config = dict(
    n_kv_head=1,
    norm='rmsnorm',
    norm_eps=1e-05,
    positions='rope',
    lr=0.00315,
    decay_shape='exp',
)
Each number is 128 + 32 x the weight over the matrix's rms, rounded and kept within 0 to 255. Layers, rows and columns count from 0. Numbers have three digits each.

# layer 7 MLP up, 832x320, rms 0.0445, rows 310-343, columns 128-191
101099051124107127108117145117093122162127104106169146135085113146148108136147073097142139101086076170137123129086125150108096078100132119110127131181094135168121131140050147134132090216160121
116120146142124147150144154158148190094070082146135172120146144068139175129152133196162090104082115149148077152142113077117153153144163140091133096175089124133128159144135084139128090058063093
167158105049110114163081153126131108151141062143123120138126162140110150146068137131142124104100123119056133136193200123113130091152108147132139124123121176092089060089161146169106093120081111
158149127124078149177150132141123042101101114139124106150124130128091116171085128103136075143119162125183153115155158098113135141139200147104123116111082110128149104103098182092130148109122086
066142090186066133160171152194105087086082136110144180166149192114201107140062174118202114131121141169134215103163119065153230139177132127111156160129071172189096127138156163115108153128117148
120138171130117110118118107131095119089145093115133072152097114163160132163125103150095166115080141143098137092173090147137112176167129116067144166085179102168090125125185105106143159137153122
136136090165154186162122122099180150107134195108140148065122124082129095091143101169113144122187169120119132069154142120120137139166123145112082122109112144151051061133123096124123057117108105
176129064174102184170158130135190130147153101068122125114159172111152163189096135110147167153157135105143175125121170084206093167107196114148083150093105124125088102150166108145130115106129112
095088108132158124135128116135161137147092156138144092133145119132108166148076113099114167141095105102096165125093116057126102159107111117111037097144127124114199113128157138119126147144092155
136124087168137165082195115141132088083156105135178143125118153167147139097115135091100166138152104150136095138172165106171152134062120103092137135110175176085151126155250110174094137081163103
092143123094078136091115165171102120135103100139134203136157159162115188092175193097139130132122140148086132128079127129147103139057128152118086146101108157109130160102111111109107083105129180
159149093118213139156132189082129157190173150154099130177068149121074100187170110159137147141052239160096146080147127158126144126089192041115201141096147080086170105090162111139126099077107153
124123141095188137122182122144044162155079172103113161079169137081145163140086142184086130077131144134127067093133119162121160145106154096169069149075161164175113080147127104130131083140125120
148088124114186117122122131180117135123119118131121132125115072136141153117111138173124118146149102096109170147170120188120142173116108141109162081087162144091111152139176105146112150215103115
155125081113133180121091139180127104095162109140142160103133113134106092106135197120135142079162149159123154114181112118066083061154092163152101145142115127136099088114098111141159082110134130
088080132140162167080133164157129104133101146150105143111130148113149155145170090179192079168126141123113153114029115152113158103135171135118126136133059122107134150077143162132145103161130084
104103163146105126185188126155123119134137104148059080108128142102101101103154163143137121080111088088056133130071109123078178132156147133128175128098150081144096139108126170135142183124090068
130179159076128150105172174152161180085133110131139085130107134155150089108106133154097122144169131150188131090067081097130135178153118140187097149118193138133124140118121194106122159161132110
094152147137122126172158150132124142159136110173097128167117100111179108131146156140119075116123097162091120138076120107163136106131145091146123123146117124150128175128167141065123190091167129
129122182127066076066145211135130149132165202133118118079137135183146129183119073159131128060071136130161116162126112099098162180162147125149133163093146114109140122103162082165125107119183124
203132168143149150136085108147108103146164153138127146121122093076136134080107130194164118070156135124138135143115131139077134164137159139133173122140074147113094095079081131141147102141140103
178091182129129147127141121145144185115125161148115148141138115097120125103114124159123137102089134112152097147137193133145113106147114172131148093146134177070132142097116108091113103182110152
072152110156136099156134114167095120117118106150111083107145082168161140161107108149112153139172118123087159096129128137132139169138104089160163147143120099115109217056129175103118143153134134
148114142111116156177140133088148088077096062157159077118106089140141110129123145134130135129150135133111106076086127148148154116145141159160127130074102109131112138189102127174120151032176116
161161143192138134171099062152167175092118086106081154141106130134143144178145118175167090180132130049049161116193173137122132081129173140135165104141141056082108206168175092169113119143116149
117163148138143153145174093163156131124188123152145130155165172112173078121133089114142102112115166074124140129079108115116185192141143156190156108171196091125178199171139139098149122176180097
153096161189164111114150124037220163107118142193133104179155121170120113202189107118071120136133145152109110225146169174176133164128130149106145128113130174090096129058089111145074182108185102
142103135150172114153135130144141121147154047039124139112125106083107172123098137075143135082066130074120125140128156123100150151157197168116148124208150114132164140135177129106139111188091152
085120076141164124139147166072177129132140084145121136074169124086151166130138143052125176075152110104117183139100107112140113162151138175140131097170070096163186095097107150117131109102133087
117115137112087070139069163131117073122177130122179148110128109132119173186144070126119118084097137132191144099119169125100118097132105089063164148181122110158166110102131058115107123184125174
127205100113124145148112153133108104144106134105123141171081178093148104158088137106151109095086127102119095159141116114243100138104140135157197084139134131094159108116055164185111117090123093
160106146132200129156116116101118106153142144159110132122125099062124090123164154100149131151121121097110128170125114136125153130103122096146097130093091131175081118130177141172130123139110105
130137118169167140153126163100113196132121149087134139097119101065105149135118121137085141100135124143095111113121116137169148135124118095123162136132088137156164078115150097141112166092163135
153112141181142150130147161160177130095122079123112106016155131131160093211135215109183024110168126083107135166112095170096033144116124105133096149080163104101090183142121152121113099120140142
# layer 7 MLP down (transposed), 832x320, rms 0.0308, rows 310-342, columns 128-191
133087117137210139124180149118203159188134152148186079132125134102162153177156183171151169106120110125123176040142129138113088065087103158103135177159126143138114057138113098171162164133145150
087122099162154114171110100118091094160184153073063106132134140126137139116105152141145190119125146112171107106110161125103151109137122080193164107104115175106109081115082128163080150111100137
207144119139147122070087125136133120106151125092120131109105155132167077043137085079117130175150150184090130113124179154123166111131160070168169159111129088087147100079097144165134135180212135
110110099196147189108149219106083126075106173189153111137051132124163136123095052155113105135153145154125118139128113123124111123168156160139129143069109163161125135141134112131045123139102128
138145128153153111139093138083076115075154126158136144139184119150086129143151176074057070089133167104163148120096132143087122125111139110088100149200122142131130186130168148205148132120145120
104171107126166154152114104130108096183167158111100160125117113106117160141128152158186145170132165133138153141067147143109106086078099190140118117166182120099125154110129098197174127076126113
128185139129114050109117115171087107102113133126124093154145101104079127142102148094150105150132129109097156155120161110109132168097129131110154103089105104185237140150151169119127150116145166
081115121167127156142112078089093136143129112124207148066130085106101061144096169132166107099163184114125133109153148131148122130135091129179072168119178139113146091093094136153105126140108092
124133092123142148081154151141153079138166106114146153066115164170141141123116150090097104133104127115093141107162179133158115120110127129144117114154126131134159186108125133144089130129141145
173059138128075138142128065123126123136061141102120137051151143196172152129145208091193213162134143129167168166100127154141128145155150107163104170139096147082171096165103105088112192145094086
191114115122138182120121107113191171111134078101137126142101114131076181165104148104080113125149122154110181138169122089088079148096150099094097141141150127168134139159134122084088128191087155
177126108156160115158101160112174118098164107123069120180103025155155084130160174059184098115101188112130195117156164119199085131138117094162038131157137085173156128134162133113163084129133138
127092079157112138193140155142033057133115119152090171071124146138155207059116168131118122178137160133199056111138152164090093152142157125086156127137068132107144101125155147112125127154128108
141112137155124129125149111123118164166132130139130055103122186155102116160142144140110135125088107132139093125137126114141179160121158113106130157161098150118110114121138090097145168120145085
118138123139118131106162147118081158092111147122193114086119156150112116149132109139122129143168105156107149111145133152141078121158090145115157164104136102114165074116129184117139152135097114
151169110129113130167112064220177110120073122054150142130141082144065119115085159148114089129088123122090123136113159115092170146155047049076094171128134131110142110137071072103149125123097186
090087113192113101147158148139125149085040212134123132107137109149136117157144095161192170168152112158123137188130077146101134157083160140173159162141158072147105130080131050097214104103170136
088141131122112148188127121094113150125121119138184106120095094095084138138141090105144101151106033159093089131120077127118072109158159141137109107122146113122160178084178183149139148141163133
122121157175124108074141156115151132095125083172147112124124104112132144134154181149134093123144107104085141103130137138140116115143090165125129094073148090089149113123107132161123101143109165
136106093162126139128111155140139151116149154145077150124153103119126103131192137102188168088147122122125136063149103143187131093113144122106108174199189140117170075132146151118129192091114136
091124073152125101129185124121166110145116142100132096134121159111170096097099104137107113157153077106164141150092091113127098108115136142124125132114167087154100095165159090078141161119141143
105106155147093122124165156119129097105087117160103066158126135144169087129116165113139137117164116074117096131194155129159134184186143129125108155134127092132091083161133134164068148135141109
108185124086179121120114119162107143200128109161144084166129169136091100157126147164160177157115188068131159087117054121135119121168169122152139127144150115053127103154112113106113116114146157
115116157129164117172158080085102130155136139065179126147121127142105112124176106205176142142148203146184118105139093104130136149130190109149119158115160124136150132145093118160145148142104120
174145147105099061116164129084154116115166152148086119129116182115130096104143164130163129095118162138183169126131147118140138155144128066176115099204133126065141144132134094093154147119066147
060206089136139142182179147149133105135110147028102142089108188177110111136128137112167123144133095153198122150157202167148106173141072101081147150161032115196093135121099135166085132115158118
161153101180139101167129099108107126139134102121152143164124098145164111085155121098181147065119126181132143122141094086133144163140054086114120088128149093136148115107147091133133146190162108
113129091138174089139173154163116102161081145189094183132118152151136105122114150196135102056071113106159184225148148170127076107116159160161061147116133085136170141121120095153099097158158075
179114160095145146126141117124119161176142061145098121076195137128043158141081162119070093130089163142093116149093118102089184089169123094106195182133168085111127098144133084146165099145123103
168111164152125098135136155195130087117070139113129118113132130108070119182155079092179146057150092170159149122083167092163142069171121134067132133131142111112211113067148123086125216151128168
119149151127184099093139105154143151104084107119166079083034095188135128159127170115052111161160127151095119132098128139099064119106174204146106137127180134100163099131136174117139081125133105
148128153129106136099151162103185156107131132159056123172141114105075193130122128154146127207115127127126078133074192114129072062120089157121127101135140130160163123163151154082111133117148134
150082148143142072110107126114146120119139147164124156125080093141170158119193144131127202112132123112117160101152105102083152155157123155191068151167139160135101089141118108125136089072111181
# layer 7 MLP gate, 832x320, rms 0.0468, rows 311-343, columns 128-191
114127135140138127135142139176159137094107169154139125133210114131105113145087121138115113150170099132097192119073108172138117163149128141084059165148176147117152105128190141085155112163135102
064102109117156216163113239131158227130155138109093128108130160119117168064175061122098146134046142177129096118105116134132135148130163126119172160106109076104169106115120115138131094093101123
150125105145077051123097095154102119137150144140149103212139164112105134081134107194080167166155165119142105157146094099110163110146071108160172162126101129078086097176129077148091136131152130
120156154106080069109171163247083120095134142096080130003189135121105149100055090087161138100156039175166122095100138087120192162210116103140149087098060157056210112133126148097116199181149141
138158189117097202121105154095102108132150105175097118131175117140109129157170126154127146167173135137129132127071125160180083126145068173188149160103141127131123151084139153137107098118152133
066081034126184164120183117102135129142137160133165131106097139147151110129130114128086170118109167112129114134152054203140134146096102119130122183145106133111096168119032127117138126184134120
133128067150100091129122100094119140138102117092113120162101182151116117107146114164168099144098136096135119107123179132109139116128168084109128179134112062106059098109118139160149061169100131
095164078119133131145121144108150112151122110101116091133156150136146159087101050169146134127160106172101136102111070164174172164104035145142147137137164096140102115132136133122153177170086114
079181081190062141121164103142114097151101182153150123091140149139150062189109165157144130130124134178098107084077132109170161176133147178075088123100115159167085123137170104121144106147162093
068109105096158087159115158123112140160141188107075153109125176129150125162119090159140120114130106220104162130090163066181169133163111143098160156102118154141136133170177141112128160186136126
068084118127193171162123158134188151184144211047144070152168136069126126124136096120123173132170086110175104142170147141096113150096045102075089131181102082086160103129095141098151120099081118
172086099152136169135136138093116127147183114107097111095094132157095217118149193123130172144102146091083092130135134126100155123140116172072199141138093109102116124154168139149140172170139126
102108141073078213142143147120119113126150122180138132166134145088102083176090146145166112133173089182085097134103161140106107143157144106169103117136142170128159170156117157085146124177147103
115131109139067140116129099142121150093110124149133108108127102096141146174122090096181171149117150157116119102155126171074147147105146155110150104172124131142131117105102053135146095133087183
142150144089134133151101148137113146133068120104146081133088114147116151116081142086122147129172109173063070198110123162123142142158102191152157131143102097127122101153138125163127177098110136
137135098065152174102101150111180153120155075169143111110177169091127142135104102133145149115068105144126063101092121148133120080092137110119130108110103147134127137154142144026132115119093178
072106084108116128095159100108130131156142143106150114102116164154130119119124138138120129134154126154178115038162172135125111170082039139181146163152146108106161103171099136153151141076082129
143152131121103060093117123139102122112123120134103101176105185158081124113029122105147138173123114170123106136033141108148146142085148139116136205162061120111122142120097142129103166166136108
140165120152163106153087119134099138137123138113146107121131080128094120132193129127123197163156138120120156108144155153121139138052083165122183092120160107139113085154158077098150152064086104
145122145061145091147136094211105180125119126146148069139133097159131218091143134091118189140155150109161136153100107118088118077083126118161089167145160157092167123169091156148083149141133176
155117090137112134107125090158124135104146134168186120169136093180127134091152139150107112182085154081178148154160093176137125155130117148120162152049060092117132152164159151147107110120119199
057065145074144112130067139179094159173175117129152082126105154106083139166102120187157190084114129086115110114104081149122123098173166105129106139123151097100170100148126093089140143160092189
060158121148105071148132052158117199119113151135139107105153101094107125175166122160145127123111092130073079163109113103117179095158127208152138106122145177102117135172154167078112114136153132
082123099116155149106195156165147201128082090085150146132136171173130088071132102155163131109087190094176112087129112125090161104094175101188107103127105100131124166162122145129137121198142146
162098102115133118174104097144099109125168142105037125111173156107132230090129093112116131087105117115056125093201077074118187166108118124126140155163076172102096121061092118109160152179122133
086134130113157127132156132119134102101126067078078123120158179110121210088130132166181120050127119168155109106083084136116129083114115141144160142120143142120195098204145130111143139126076156
108089131082163085140146159102122086122155198092129117115162217083132146098081120132160070100054092154143094133113091099130137121117118120190086198150154143163132120124160084153178100207169187
086082027097195110171121163104142134089133163076107148121240096157121075179097089116136153089104112135094142123181155175100131142160140173112088159138140114077174114141147085064131130105158111
111129061176144137100041127147173120121090139134136126088120169153147167054142090127195097151217195169120127136173148079115129095100164101154078137061121165084080103137114161145171159172083125
085130204170095118159126156092193160161167124054089082075123170065088166093171072171125141111181153153162136096143171116024123147072109135080095132167154134120172151142094138098115188189124160
073140130160160167129132122100147158151176136148140154170093177068088128129170092136158197103156126125123134178083143182097138152080143085096076133135153149134131114122072135160062106112131131
140114092158197155119120075125149113105103137130160143137111152133149154053161140147153149150121090144115096137081100104082126108177116115158103083177081128153104120181100142157152133164154080
118192119133167118104123094193120139081138168096140129111143142124142168147119133086113190121137117107181141111119186127060168154179070181146139079102132057105108126134084145093159166108123155